config.yaml
n_kv_head: 13
activation: "swiglu"
train_tokens: 1087000000
Each number is 50 + 15 x the weight over its row's rms, rounded and kept within 0 to 99. Layers, rows and columns count from 0. The size before them is the row's rms in percent of the matrix's.

# layer 8 MLP gate, 2240x832, rms 0.023, rows 1353-1424, columns 448-479
097:55 61 41 41 50 32 62 73 54 80 37 65 35 38 78 65 70 44 67 56 49 45 43 83 38 38 68 59 39 27 52 71
093:62 60 23 54 31 56 51 44 56 42 73 58 71 82 69 39 35 52 46 57 60 71 28 67 31 47 33 55 45 36 39 32
102:28 29 45 49 59 63 77 69 34 51 69 63 52 36 43 70 60 46 77 12 38 51 56 43 65 60 43 57 51 45 62 49
100:54 40 67 91 38 06 85 74 71 52 45 22 45 48 45 51 25 57 69 38 61 49 56 28 65 38 24 48 24 77 52 73
096:36 31 08 38 48 64 51 70 47 31 33 62 83 40 54 56 30 43 32 50 59 35 59 38 59 36 52 66 61 39 58 36
099:44 57 60 51 44 42 48 46 57 78 58 49 33 49 70 28 60 30 31 44 44 30 31 71 55 44 45 47 27 58 59 60
097:53 60 63 45 55 37 47 32 58 47 48 47 58 66 56 46 43 44 44 44 67 57 58 50 52 43 48 34 56 41 47 41
101:60 46 28 85 44 50 43 62 42 48 54 52 62 60 37 44 40 69 69 59 49 32 41 42 17 55 46 55 41 71 22 35
098:62 49 50 55 67 64 46 63 72 37 44 49 56 67 43 61 63 79 19 51 66 26 26 43 47 46 49 34 52 43 42 27
104:60 66 37 47 48 42 42 59 76 57 51 47 45 54 46 63 69 70 15 10 52 49 28 37 85 50 51 77 32 55 74 73
096:63 11 42 43 36 48 21 28 45 39 54 76 35 62 46 44 51 43 48 35 19 29 62 16 72 39 50 58 56 15 52 71
099:51 34 50 54 53 60 27 55 38 31 49 48 47 27 61 35 42 45 43 29 39 39 59 43 30 53 64 50 71 79 58 48
101:59 57 58 48 51 31 55 66 46 52 57 77 59 48 49 43 46 49 52 22 52 44 36 55 29 30 75 35 65 60 57 49
101:28 51 57 78 58 21 27 34 60 66 69 82 28 33 59 60 53 36 46 33 44 32 56 43 67 71 60 40 37 57 60 47
100:72 41 45 89 31 41 86 19 64 35 55 24 46 79 55 48 45 41 67 32 58 61 49 60 37 21 51 42 48 34 51 66
099:77 09 08 66 85 42 54 31 35 27 67 43 67 80 53 34 31 62 48 67 67 22 79 12 24 32 71 65 40 40 46 25
102:86 34 26 65 62 27 60 71 46 39 64 42 34 59 11 51 53 37 39 54 34 62 53 38 48 57 38 48 25 36 34 79
100:53 56 54 40 46 39 49 62 44 78 41 56 42 53 53 64 40 51 75 48 42 33 38 76 51 52 75 30 49 52 61 59
106:70 54 32 37 46 56 28 51 36 44 52 47 53 66 47 56 33 49 40 52 67 24 38 54 80 62 77 31 42 55 60 48
101:58 46 50 48 44 40 54 40 35 39 19 37 77 63 60 44 84 66 43 53 39 61 91 73 26 64 48 37 32 30 63 35
099:53 28 57 30 48 38 75 50 58 50 58 36 36 27 45 67 45 51 36 40 70 63 64 25 46 33 63 23 21 36 45 52
101:39 57 47 43 27 35 67 60 18 62 63 50 57 58 40 42 55 55 72 47 57 46 51 43 38 58 21 65 76 57 37 49
094:27 65 44 39 29 35 47 65 59 61 35 37 21 28 44 15 33 47 43 55 63 67 50 54 66 41 34 52 56 99 46 53
098:49 24 40 27 30 76 71 32 48 19 63 64 71 66 54 43 79 23 20 48 46 35 04 50 68 17 21 50 49 49 54 44
098:42 68 42 56 39 22 44 49 50 57 35 52 33 64 54 50 45 66 41 40 57 31 31 73 43 45 56 53 00 32 46 48
100:39 55 33 21 19 46 78 53 47 43 45 52 35 37 33 53 37 66 47 70 71 73 55 38 47 24 48 47 48 43 56 44
096:47 30 70 60 28 24 68 41 62 49 24 42 38 37 26 54 55 29 52 52 55 45 55 58 55 55 47 67 52 44 51 43
100:42 73 41 40 54 43 76 30 72 54 52 48 31 42 32 29 47 37 74 30 56 49 58 12 48 47 69 50 48 51 51 48
099:56 52 54 44 67 55 65 31 84 59 21 57 22 51 44 68 51 48 34 41 50 59 49 40 51 57 70 33 61 63 62 38
099:56 67 95 72 30 80 45 29 55 59 42 44 11 35 36 47 44 65 71 52 36 50 29 48 69 30 29 42 65 63 45 53
099:28 54 46 53 59 63 54 60 53 27 57 56 46 60 44 61 56 79 35 49 64 26 45 71 38 38 41 22 27 45 65 63
099:54 80 55 56 40 30 46 56 41 39 26 41 55 63 56 57 64 68 46 48 44 40 40 40 53 16 36 52 48 54 56 32
101:20 46 19 48 41 33 10 57 41 45 26 65 36 42 57 56 64 47 37 38 53 34 57 45 39 23 37 85 77 45 56 87
100:60 78 51 57 75 34 47 78 49 41 56 04 64 40 67 53 60 28 52 52 54 30 32 57 20 51 23 31 55 38 54 27
100:21 43 50 59 57 52 36 54 79 36 44 55 32 50 41 52 47 46 54 34 68 52 65 39 49 51 53 27 43 44 68 41
101:74 87 44 38 48 64 43 28 52 57 45 45 77 41 56 38 76 68 59 35 47 65 35 36 61 52 22 58 53 39 82 83
098:21 37 43 32 22 68 50 62 68 52 46 73 35 49 59 38 58 47 69 54 54 36 38 47 54 72 56 56 35 57 54 60
098:21 24 48 22 47 68 48 66 57 50 50 45 39 27 46 34 36 31 45 28 45 10 68 63 59 58 42 49 62 40 44 34
100:38 41 49 80 52 43 42 43 53 49 32 30 54 28 51 56 53 31 48 60 45 43 42 70 32 50 36 48 43 69 49 40
100:33 30 49 62 41 45 28 59 52 42 71 43 43 57 34 44 21 46 29 56 46 65 63 47 51 50 47 46 59 67 59 63
097:52 85 38 52 33 49 34 49 54 45 34 46 58 44 54 29 52 52 71 46 76 65 40 84 52 58 38 23 45 56 47 67
104:96 44 52 43 80 39 44 40 70 40 56 55 52 74 69 17 51 65 59 53 36 59 49 42 44 58 42 51 53 60 60 52
098:30 24 51 56 44 64 60 30 45 46 82 33 54 06 47 29 32 71 57 34 55 70 19 49 47 30 35 26 40 52 77 64
102:37 58 29 50 30 74 33 46 56 51 58 36 55 31 28 20 64 30 62 47 42 75 50 61 57 57 54 50 69 57 61 81
091:77 26 56 73 48 39 53 48 42 62 67 49 52 75 55 37 34 65 58 26 83 63 36 59 37 60 53 78 87 42 56 78
096:24 27 56 35 65 34 69 55 51 61 57 53 63 53 63 66 42 57 59 28 36 43 00 63 38 59 43 56 54 32 75 45
104:45 59 35 39 53 50 61 71 38 73 68 44 30 64 40 53 44 63 51 31 63 58 60 68 36 55 69 81 48 42 56 75
098:67 63 34 60 33 40 45 26 42 46 64 18 26 45 44 54 38 57 63 53 69 32 66 42 46 55 23 56 42 51 52 67
098:83 47 58 67 45 78 47 49 45 58 61 41 76 30 43 43 43 40 44 33 28 29 39 37 56 34 51 63 58 38 55 61
103:64 50 35 62 51 38 51 43 57 43 59 57 21 40 45 68 16 26 71 27 69 43 48 42 48 44 58 45 21 63 72 29
098:26 73 46 49 55 14 35 33 72 51 82 34 53 55 38 40 35 49 24 58 40 75 68 67 56 24 55 46 71 77 47 52
101:51 46 41 61 45 45 50 51 53 46 52 45 53 50 56 52 50 82 72 22 33 51 74 79 37 40 67 47 32 64 56 47
097:50 31 59 68 67 57 81 66 70 83 64 59 67 43 66 42 63 79 58 43 26 49 55 66 58 48 66 33 55 61 51 69
100:43 68 29 66 35 79 48 50 49 59 34 40 53 39 51 47 48 46 57 64 37 38 40 31 35 51 65 35 25 53 65 59
101:58 33 44 41 43 23 74 43 50 60 60 31 59 38 64 78 54 58 19 52 20 82 55 22 30 28 42 43 75 58 66 42
100:62 62 44 64 82 34 29 54 67 52 41 54 47 34 41 44 65 36 59 31 63 39 58 26 64 38 63 49 72 35 51 36
099:56 71 63 57 65 52 47 53 52 67 39 33 38 37 54 34 58 56 07 65 41 53 78 65 43 46 62 45 36 53 54 33
099:31 62 64 33 57 56 45 44 49 78 74 40 61 70 66 62 56 35 55 24 56 69 75 27 27 63 32 53 15 38 46 51
101:37 83 31 72 70 42 39 68 50 57 80 67 20 54 27 53 70 76 37 36 50 25 40 39 40 62 42 43 53 51 50 34
100:37 61 36 43 62 27 45 61 57 52 40 31 44 58 71 48 44 67 59 48 27 38 56 22 56 79 34 45 57 42 41 36
099:47 42 55 50 87 54 40 52 45 35 69 41 23 59 53 60 34 58 55 44 41 84 45 23 43 45 86 67 33 51 57 44
101:67 32 54 43 76 72 48 49 46 43 41 48 52 52 52 59 74 31 70 50 68 41 43 57 31 58 29 65 70 63 48 70
105:33 61 53 46 61 53 44 53 61 58 89 47 63 62 73 51 38 30 32 35 62 54 57 51 59 52 70 57 54 56 81 47
097:43 31 51 64 63 47 68 32 36 21 83 83 59 50 44 29 64 51 58 44 71 40 43 52 63 36 56 55 32 49 54 54
096:34 37 68 73 49 29 28 60 60 42 49 26 58 59 46 50 34 49 70 52 52 16 37 42 53 42 56 38 40 47 60 36
099:37 43 27 60 86 56 48 40 60 49 54 58 50 65 46 60 25 38 46 32 19 54 34 54 54 36 30 38 44 60 53 27
100:49 71 49 58 53 16 36 43 31 44 46 54 67 36 56 50 38 65 46 63 57 14 51 68 43 53 58 35 51 35 57 41
091:52 54 66 63 30 56 45 37 33 68 45 65 88 81 49 55 43 50 14 71 45 69 43 60 45 70 41 63 56 35 28 62
106:69 55 21 56 44 42 38 63 42 51 43 55 49 68 61 41 63 62 41 46 58 61 24 15 64 33 30 48 43 63 74 48
100:58 53 42 46 67 33 23 60 22 46 60 00 40 28 43 60 49 62 67 44 54 67 37 74 32 40 31 36 39 38 55 50
103:33 63 56 60 47 52 38 63 63 42 44 45 45 24 51 41 44 58 71 36 54 40 65 77 71 33 65 39 83 87 58 17
105:39 23 27 45 74 39 50 22 48 45 31 70 27 45 83 35 52 30 52 31 45 21 47 38 56 68 54 49 11 39 63 40
# layer 8 MLP up, 2240x832, rms 0.0234, rows 1353-1423, columns 448-479
094:60 54 73 63 21 17 34 45 60 08 60 33 31 78 43 45 57 47 53 55 58 43 42 34 59 60 61 47 20 49 45 33
094:44 09 46 26 56 63 58 52 32 36 62 41 63 41 73 32 39 52 44 39 67 65 01 51 38 74 57 67 23 37 61 46
101:20 48 42 82 53 66 54 58 49 43 44 55 57 52 41 48 54 48 54 36 59 53 33 59 40 51 42 10 57 21 63 62
100:48 54 71 49 62 78 29 42 20 57 45 78 16 19 30 66 37 41 66 30 47 31 60 40 56 45 72 68 40 74 42 42
095:43 38 61 70 57 54 17 74 75 51 45 50 43 36 55 25 48 47 45 38 50 45 73 31 46 62 62 44 59 57 68 50
102:64 58 43 51 59 43 42 66 59 46 72 55 37 74 26 43 43 48 58 60 65 51 32 65 30 58 80 65 51 43 30 48
097:40 39 43 43 69 48 46 32 45 65 45 54 53 45 62 56 96 50 32 48 35 46 43 43 53 33 79 63 31 58 46 46
098:37 52 52 09 45 42 31 67 61 51 46 58 44 69 44 58 51 23 51 36 36 61 61 10 52 63 62 50 85 45 35 44
100:62 22 76 38 31 49 33 55 57 60 43 45 44 55 66 33 40 48 55 60 38 59 62 50 42 45 29 42 58 68 62 19
103:56 22 74 26 51 68 39 71 73 24 39 50 77 31 47 69 34 64 68 39 61 48 71 54 66 53 55 49 34 76 68 45
099:73 62 50 29 37 38 59 53 75 66 86 50 66 39 24 58 58 45 47 58 53 48 36 67 20 45 42 56 32 46 65 41
100:59 34 26 61 58 62 46 57 68 55 60 51 61 59 64 73 37 53 50 50 68 57 47 46 66 74 43 45 25 20 59 42
099:62 54 78 55 37 10 61 47 56 52 68 60 52 54 51 55 47 66 60 24 57 51 72 36 47 58 25 70 56 48 48 58
101:44 56 36 30 44 39 53 42 38 55 40 59 44 25 78 37 61 57 55 41 54 47 74 48 62 61 57 78 43 26 68 45
099:54 35 55 35 71 34 34 52 40 70 69 70 60 48 68 38 28 68 81 37 46 21 46 58 48 56 63 70 79 85 70 36
100:56 38 34 47 67 32 74 55 40 37 47 78 46 36 40 73 53 59 48 58 70 78 61 47 16 24 43 54 52 40 41 73
100:33 19 29 49 47 22 58 52 52 50 28 17 58 59 63 76 47 36 53 48 56 68 37 35 42 32 60 50 65 22 84 44
099:48 29 54 29 53 13 61 58 44 51 63 30 75 73 56 25 48 62 46 63 66 21 65 37 23 59 48 64 69 47 56 43
105:55 33 61 28 40 69 50 41 26 61 64 37 62 59 19 37 48 79 62 61 79 44 44 20 65 56 58 48 62 57 42 76
102:25 63 37 26 37 38 62 36 23 53 44 51 25 51 28 39 64 37 58 58 63 41 42 58 67 73 32 37 59 70 49 70
099:47 35 45 30 30 45 68 51 50 53 73 58 36 69 36 45 59 42 51 61 51 62 67 84 60 51 43 74 55 56 52 60
100:45 69 21 28 49 48 51 42 55 52 46 58 74 55 50 55 79 51 41 56 41 48 66 53 37 39 23 26 34 62 49 27
096:59 23 63 48 48 63 70 34 44 55 55 56 46 56 38 44 55 64 00 69 41 59 49 46 54 59 55 55 22 47 45 34
099:61 54 54 63 29 73 53 60 63 37 67 59 64 31 66 26 53 36 27 60 48 35 35 55 40 35 53 25 68 55 61 42
098:37 43 37 14 42 64 47 47 45 60 49 68 45 44 73 22 62 71 41 51 51 22 30 39 46 28 77 30 69 24 57 25
099:53 46 79 40 58 40 44 59 40 28 60 55 36 48 71 32 28 46 40 36 35 49 17 55 22 52 34 41 35 50 58 40
095:61 59 46 68 51 58 43 41 72 33 39 65 73 71 35 53 58 63 46 65 43 65 62 74 62 46 55 65 50 69 51 49
100:65 37 45 50 52 52 45 31 49 43 39 94 68 67 80 51 54 66 33 41 42 42 61 74 41 46 25 50 30 31 46 37
098:56 44 52 58 58 55 47 62 59 49 51 58 55 63 66 56 46 76 57 54 57 82 52 42 68 49 32 37 48 32 50 69
100:45 71 31 43 37 45 34 70 57 47 45 60 55 43 37 51 60 50 36 33 24 67 59 60 44 45 32 47 71 24 51 49
104:35 63 59 69 41 62 10 76 46 49 47 58 66 52 34 43 43 63 30 43 43 77 33 27 66 82 65 38 49 46 71 36
099:44 40 29 41 69 57 54 36 48 50 44 73 51 41 44 41 32 52 64 43 52 49 76 60 52 41 66 63 48 32 60 60
102:51 89 56 64 52 33 41 83 32 38 62 55 66 20 56 25 33 50 52 51 35 34 49 47 53 63 43 32 22 36 58 34
099:46 51 57 64 69 50 30 57 85 47 50 60 63 56 76 63 80 22 47 35 64 27 44 46 63 31 42 41 46 25 47 68
102:57 49 28 67 47 47 38 56 63 18 57 61 55 73 41 38 54 29 51 38 37 42 50 71 38 63 69 41 52 63 50 52
103:59 34 49 34 53 19 48 29 71 04 45 37 43 52 42 39 40 41 36 49 42 61 61 57 44 46 51 67 61 34 55 48
099:54 78 26 60 52 31 58 60 41 28 41 69 57 47 52 66 64 85 36 61 57 45 44 63 60 78 51 40 51 60 54 59
099:61 46 50 50 47 64 39 57 50 68 47 65 64 70 55 47 48 54 46 53 68 60 47 50 46 57 33 35 39 27 31 27
099:47 34 72 63 65 57 62 53 42 51 65 07 48 59 65 65 34 75 52 59 46 36 40 71 41 39 48 31 50 52 50 51
099:53 55 43 33 48 53 34 16 53 24 82 35 41 22 59 43 75 65 34 65 55 63 46 64 52 44 55 45 68 37 41 53
099:50 48 33 59 63 36 44 44 42 39 59 56 74 60 55 59 28 51 55 65 63 85 36 66 37 53 56 51 09 34 53 63
104:64 35 43 24 40 50 62 29 40 54 23 56 66 18 79 67 55 44 37 43 62 66 41 58 51 11 44 59 45 51 40 89
096:45 48 16 37 43 27 49 47 73 66 41 43 25 54 48 71 40 44 52 45 34 69 59 50 36 41 44 35 27 46 72 48
101:45 50 61 26 29 50 55 63 49 39 50 70 80 31 44 35 43 74 62 55 65 26 56 40 40 59 38 58 45 42 56 70
095:58 34 58 48 35 42 43 29 68 60 50 49 77 56 64 35 43 37 55 52 46 36 55 31 50 29 64 31 40 40 43 31
096:47 65 56 76 69 64 71 49 43 16 33 65 36 41 53 19 47 55 58 24 43 61 63 79 34 36 56 69 45 30 43 56
104:45 78 42 39 32 46 50 60 75 60 71 38 44 58 50 60 77 70 43 59 61 30 18 63 36 55 58 47 69 45 43 47
098:16 77 43 46 79 64 59 65 33 58 47 40 40 66 28 29 40 35 50 57 56 59 69 47 37 24 68 58 41 52 40 91
097:53 40 64 68 37 61 64 71 39 53 66 58 68 71 35 57 51 30 67 68 48 62 47 29 56 63 79 38 48 70 45 52
101:47 51 50 53 53 32 65 42 73 18 25 54 53 59 65 62 33 45 54 63 74 32 65 57 36 38 30 45 42 48 47 47
098:50 34 45 50 29 46 54 67 67 40 63 53 32 27 36 30 84 40 61 33 12 30 26 42 52 11 58 37 66 60 42 46
105:48 65 52 85 84 54 33 42 52 52 44 44 70 37 62 35 51 57 58 64 66 53 46 28 67 34 72 54 77 55 42 33
098:35 31 28 38 43 32 49 47 43 65 34 47 71 40 80 55 60 49 56 53 53 59 47 79 35 71 70 77 51 57 42 68
100:27 49 35 69 42 40 51 54 37 53 64 52 46 47 53 31 14 63 42 67 51 30 49 50 60 77 41 32 37 55 33 71
101:58 49 68 66 64 48 51 40 54 42 42 28 64 45 51 62 75 35 61 45 38 54 68 42 56 58 67 24 41 55 62 63
102:17 69 40 33 64 85 41 34 54 70 56 73 32 48 38 23 90 44 35 64 25 44 49 57 59 60 52 29 31 48 56 41
100:42 51 80 54 50 58 29 63 34 43 73 70 47 52 63 61 59 55 59 15 40 46 48 34 35 48 69 35 86 61 57 54
096:42 51 65 65 56 41 43 00 72 55 39 40 48 66 76 56 73 17 54 40 49 51 67 72 52 40 92 31 41 14 40 46
099:36 65 55 61 81 62 33 41 46 60 43 56 84 38 86 46 31 64 46 57 37 22 57 50 68 46 53 54 30 44 48 24
098:26 58 47 54 31 27 51 40 11 65 76 64 70 60 53 36 87 29 49 55 44 41 45 51 55 57 52 86 63 48 46 51
101:63 44 63 27 64 48 84 52 40 46 43 45 49 21 47 56 67 36 17 32 70 39 65 75 54 47 83 55 63 50 46 29
101:45 64 75 50 77 40 52 64 85 41 51 64 53 48 48 66 56 61 59 63 38 47 62 53 49 67 53 49 39 48 30 52
104:53 58 49 47 43 53 59 45 57 45 36 49 34 56 58 45 50 39 20 46 63 67 32 71 55 55 39 33 29 77 45 63
102:27 48 48 50 28 32 49 71 17 39 77 45 70 41 45 48 68 66 49 48 39 53 62 42 69 58 33 39 24 53 58 43
097:40 33 48 50 52 62 45 44 47 48 24 48 73 72 58 59 65 76 49 64 58 69 29 45 48 46 41 48 38 78 48 25
096:52 47 42 49 36 47 51 39 41 45 29 49 42 77 42 45 54 33 58 46 58 53 68 68 15 54 45 88 39 51 58 56
098:51 56 38 50 52 44 52 41 58 42 43 48 30 15 63 23 45 74 50 39 79 71 46 52 48 21 53 19 52 53 39 55
094:81 47 48 73 37 47 35 53 22 56 77 37 44 60 65 38 45 53 43 58 86 56 62 61 58 59 16 67 46 72 59 49
108:48 34 44 50 63 39 79 53 58 75 51 74 38 56 52 32 50 19 72 38 45 47 59 26 47 33 53 68 46 61 50 47
102:41 39 72 27 42 36 67 54 46 66 37 59 42 52 45 47 32 82 58 46 54 39 25 61 45 76 27 22 58 81 47 57
102:43 65 58 47 47 39 35 40 61 07 45 80 57 61 43 52 48 60 63 52 47 61 17 69 54 37 37 52 50 59 43 85
# layer 8 MLP down (transposed), 2240x832, rms 0.0223, rows 1353-1423, columns 448-479
095:38 40 50 69 66 56 60 99 64 63 26 50 73 41 55 70 63 47 87 69 61 57 44 50 39 36 44 50 46 32 51 60
095:53 29 50 18 44 39 54 52 58 27 31 30 53 31 43 15 36 55 51 16 75 65 43 54 39 37 57 57 35 32 87 56
102:72 59 37 38 78 48 72 55 25 52 60 37 45 43 56 62 58 50 37 71 60 65 61 70 27 55 48 55 51 54 24 50
100:55 41 61 37 39 42 60 59 63 40 49 79 26 42 25 50 24 69 77 58 37 34 58 42 55 39 51 33 42 40 59 72
097:63 43 14 37 67 47 14 49 51 10 66 50 67 46 68 50 59 19 54 37 52 37 41 55 46 41 27 55 56 60 32 64
102:15 58 74 49 38 28 40 50 61 54 65 57 57 55 51 66 60 31 48 45 27 71 30 31 47 72 56 35 63 43 04 55
099:70 37 05 52 62 46 24 78 72 66 57 61 32 38 23 63 49 29 43 71 53 43 43 33 56 53 71 62 52 37 16 42
102:53 73 74 54 23 28 30 42 80 46 30 49 76 37 03 55 53 59 44 45 28 42 45 65 55 52 36 77 57 58 98 20
101:50 35 24 55 43 57 24 48 46 48 57 39 32 37 49 51 59 46 35 42 47 71 21 62 38 57 54 54 53 36 21 55
102:14 37 62 30 52 47 56 28 60 45 34 44 91 49 66 58 57 47 63 36 26 42 39 50 42 48 40 46 40 59 09 81
100:28 28 34 64 40 36 73 49 51 42 38 50 39 48 50 30 41 49 25 50 40 54 40 49 37 45 46 60 50 57 99 63
099:54 52 78 72 39 66 55 31 45 47 71 41 31 49 58 24 48 55 58 29 54 20 73 57 92 35 72 42 52 57 22 32
100:24 42 37 53 36 57 54 57 59 60 29 76 45 57 53 43 63 60 75 49 23 78 83 68 16 45 63 45 32 57 21 51
102:41 43 74 65 57 46 51 28 68 63 62 72 69 41 70 46 39 32 67 47 33 45 60 25 56 45 53 41 49 41 00 42
099:43 64 30 40 64 79 57 70 50 59 44 68 44 65 66 68 89 73 61 42 46 34 18 53 32 36 79 46 62 55 38 70
101:55 32 73 50 76 49 42 49 51 52 54 82 44 46 39 49 64 48 33 31 66 28 13 55 32 55 44 77 43 61 68 48
102:43 42 28 57 26 62 51 16 45 63 49 53 35 61 87 34 51 53 38 49 83 64 60 40 67 47 50 27 65 43 00 32
098:43 53 46 57 54 46 32 20 52 63 35 55 59 63 52 58 64 66 33 39 42 73 36 80 57 46 71 29 22 38 36 64
104:66 41 44 70 68 31 60 52 42 47 58 50 30 62 46 37 34 52 75 53 70 79 56 47 70 37 50 45 31 69 59 41
103:33 56 12 72 53 51 49 51 59 35 64 40 57 61 60 85 56 32 51 77 38 31 55 63 42 55 44 62 25 68 76 48
099:54 63 98 42 44 27 29 50 34 41 44 48 51 49 44 41 35 27 52 26 52 48 23 81 33 36 46 24 44 54 60 57
101:68 36 62 43 37 61 79 64 72 47 27 33 43 54 53 46 52 36 69 43 58 22 56 42 72 41 39 38 50 63 00 52
097:58 70 48 54 47 32 57 69 61 50 55 47 67 60 49 15 31 47 57 15 40 66 60 64 55 54 45 79 61 45 84 37
100:07 49 81 73 39 68 43 57 32 54 36 58 63 88 41 42 73 43 33 51 76 47 43 47 44 37 45 21 29 63 38 49
098:48 42 39 44 49 25 70 38 38 35 64 57 51 35 44 50 43 53 65 44 27 58 49 55 60 64 24 27 38 67 86 44
100:64 72 58 61 54 65 28 57 57 52 53 60 68 42 56 42 51 63 60 28 34 56 37 51 41 61 55 21 56 22 78 19
096:66 67 24 41 53 51 50 74 61 31 63 45 30 52 48 52 26 30 57 56 31 50 29 72 42 32 55 55 53 51 45 66
100:38 21 63 54 30 57 59 71 48 55 48 33 41 26 40 86 47 29 49 48 56 61 63 73 49 73 38 51 34 83 77 34
099:54 44 42 32 67 47 25 46 38 46 46 24 83 39 35 70 53 61 23 37 56 62 35 61 58 43 27 30 52 56 71 46
099:52 87 73 38 42 67 50 47 28 50 65 39 67 75 41 49 40 58 33 46 55 83 68 48 43 59 56 31 51 23 99 55
104:46 79 33 85 59 64 30 35 52 70 57 44 37 63 24 33 29 37 43 41 54 70 64 47 48 45 46 49 50 39 28 60
101:47 71 53 43 48 46 40 63 46 56 47 60 43 45 71 53 53 55 41 31 48 50 53 32 45 62 55 63 36 49 48 55
101:61 56 50 68 37 33 53 45 72 39 51 57 74 35 54 33 42 35 23 69 30 50 75 68 45 42 70 40 45 44 29 39
101:40 46 38 48 23 64 52 18 61 43 52 68 58 64 51 57 46 49 35 65 45 45 59 57 37 62 51 45 51 46 26 45
102:31 64 20 35 72 65 38 53 57 66 60 38 34 50 48 31 64 54 37 55 48 65 33 52 67 40 48 66 61 50 15 57
104:61 48 33 89 48 41 56 45 73 52 72 79 41 63 69 75 77 94 71 43 22 51 44 08 66 36 36 66 63 62 66 28
100:68 80 42 24 62 48 63 37 28 55 53 43 68 32 43 31 46 28 38 42 64 84 13 43 51 45 63 48 52 57 45 69
100:55 52 62 58 14 55 57 71 48 47 52 74 50 42 73 48 72 33 33 57 18 46 52 51 58 17 37 47 34 57 58 52
099:44 63 43 47 67 58 25 42 21 67 32 66 48 71 53 71 47 41 68 54 43 50 51 00 63 49 49 50 42 43 25 32
099:02 43 72 51 55 41 50 47 69 54 38 70 56 65 54 29 79 59 39 45 46 55 66 48 49 65 40 40 60 60 13 71
099:57 21 25 51 57 52 59 58 52 77 49 52 50 23 58 54 55 38 86 57 50 40 54 50 55 48 26 73 63 66 55 40
103:55 56 32 58 38 73 23 56 40 25 43 54 73 47 56 52 73 68 61 49 37 48 24 43 48 57 49 42 67 80 39 49
097:38 44 43 57 44 36 66 22 65 45 36 82 49 67 53 73 37 57 68 46 44 60 44 54 08 55 41 60 32 50 34 52
101:39 58 82 42 98 68 28 61 53 16 35 61 66 38 38 67 64 51 47 62 26 42 56 58 39 52 34 65 54 74 66 65
096:62 43 22 30 15 78 49 73 38 71 83 31 37 45 27 60 40 50 72 18 51 32 54 44 44 86 57 49 73 41 40 40
097:43 46 58 49 83 34 47 52 46 59 44 53 79 54 41 59 80 62 39 77 73 65 71 36 43 32 71 27 33 41 74 35
103:45 44 40 49 59 71 57 88 61 60 53 72 68 42 49 50 60 49 20 64 58 41 71 59 52 41 32 56 49 71 69 50
098:43 29 48 45 42 50 26 73 78 47 35 25 55 61 48 61 19 61 64 50 37 60 38 23 56 77 57 44 51 64 35 55
097:38 68 50 46 47 41 39 51 44 25 28 48 50 52 64 70 35 61 48 40 50 38 89 38 59 51 23 54 61 45 19 29
102:55 42 38 73 55 56 38 45 78 51 54 62 56 43 58 45 41 73 42 35 41 33 36 45 44 45 19 44 57 85 63 77
100:66 59 44 52 69 65 30 35 59 30 59 38 54 27 46 71 70 41 67 49 60 37 39 57 54 61 27 61 66 80 67 44
103:68 65 44 65 69 45 50 40 48 61 32 42 42 42 50 52 62 38 45 43 55 33 38 40 33 51 53 59 70 81 72 60
099:55 35 51 36 30 14 47 59 56 57 53 58 68 38 51 42 47 40 46 29 42 40 56 22 68 41 24 47 57 41 53 67
101:72 30 37 45 58 66 94 68 45 47 70 65 69 49 51 63 65 36 32 39 54 40 57 42 27 22 68 40 52 61 63 47
102:50 62 46 46 56 58 21 35 40 33 81 67 53 45 20 34 32 67 45 47 69 30 18 36 56 56 56 57 67 58 99 67
101:32 62 48 72 61 58 58 51 72 45 55 53 74 53 77 34 49 53 47 48 37 36 29 29 71 56 39 41 37 61 68 85
099:72 18 62 38 57 52 13 70 62 49 21 56 62 54 53 31 54 47 55 39 42 48 70 44 60 47 60 71 43 31 64 54
098:49 55 54 54 73 59 81 21 48 32 64 71 32 27 58 30 55 48 53 26 50 40 30 61 18 46 41 34 58 47 67 56
100:56 64 48 38 52 65 46 39 80 77 39 49 56 42 46 50 62 58 46 35 31 50 53 35 33 26 58 49 50 36 14 64
100:46 61 51 57 15 65 64 54 41 60 29 66 51 41 47 53 58 40 68 41 42 45 51 59 28 55 53 72 55 62 48 44
102:33 44 83 65 36 52 42 62 59 49 45 55 50 49 46 62 57 62 46 62 33 55 54 65 52 58 19 49 46 44 12 38
102:48 44 74 71 59 33 55 51 18 40 45 39 46 54 49 51 58 52 50 35 44 38 82 30 53 37 52 43 56 57 48 20
102:35 68 47 30 33 61 49 65 34 74 72 53 30 72 29 37 55 43 56 45 89 56 54 49 46 59 52 59 61 73 54 58
100:88 42 53 29 63 59 51 37 41 72 44 33 35 67 46 56 64 49 76 61 51 46 62 15 55 48 54 33 55 45 24 31
098:59 28 52 67 32 55 64 37 81 39 49 40 73 72 56 17 69 69 35 48 56 53 51 29 63 30 38 35 74 60 28 67
098:57 55 31 70 41 46 38 63 55 03 41 43 58 73 32 40 54 66 52 61 67 60 38 46 52 63 31 42 46 61 00 43
098:60 50 24 52 49 36 62 55 27 33 50 47 45 50 59 45 41 51 39 72 26 30 39 53 61 61 58 44 48 45 05 44
094:59 48 20 69 13 38 27 57 23 61 58 44 44 46 47 54 34 41 33 80 49 46 98 34 70 54 14 60 66 49 43 42
104:28 45 33 71 43 34 54 66 52 77 49 67 57 68 51 24 70 57 80 47 34 42 51 38 48 50 66 63 54 73 64 26
098:31 39 68 49 62 47 71 21 59 43 36 64 41 68 47 46 43 68 27 51 50 39 37 42 66 56 56 60 59 73 72 53
101:55 49 48 71 57 50 58 37 41 34 59 35 68 39 46 39 59 39 27 74 73 60 69 29 70 38 62 34 68 51 94 76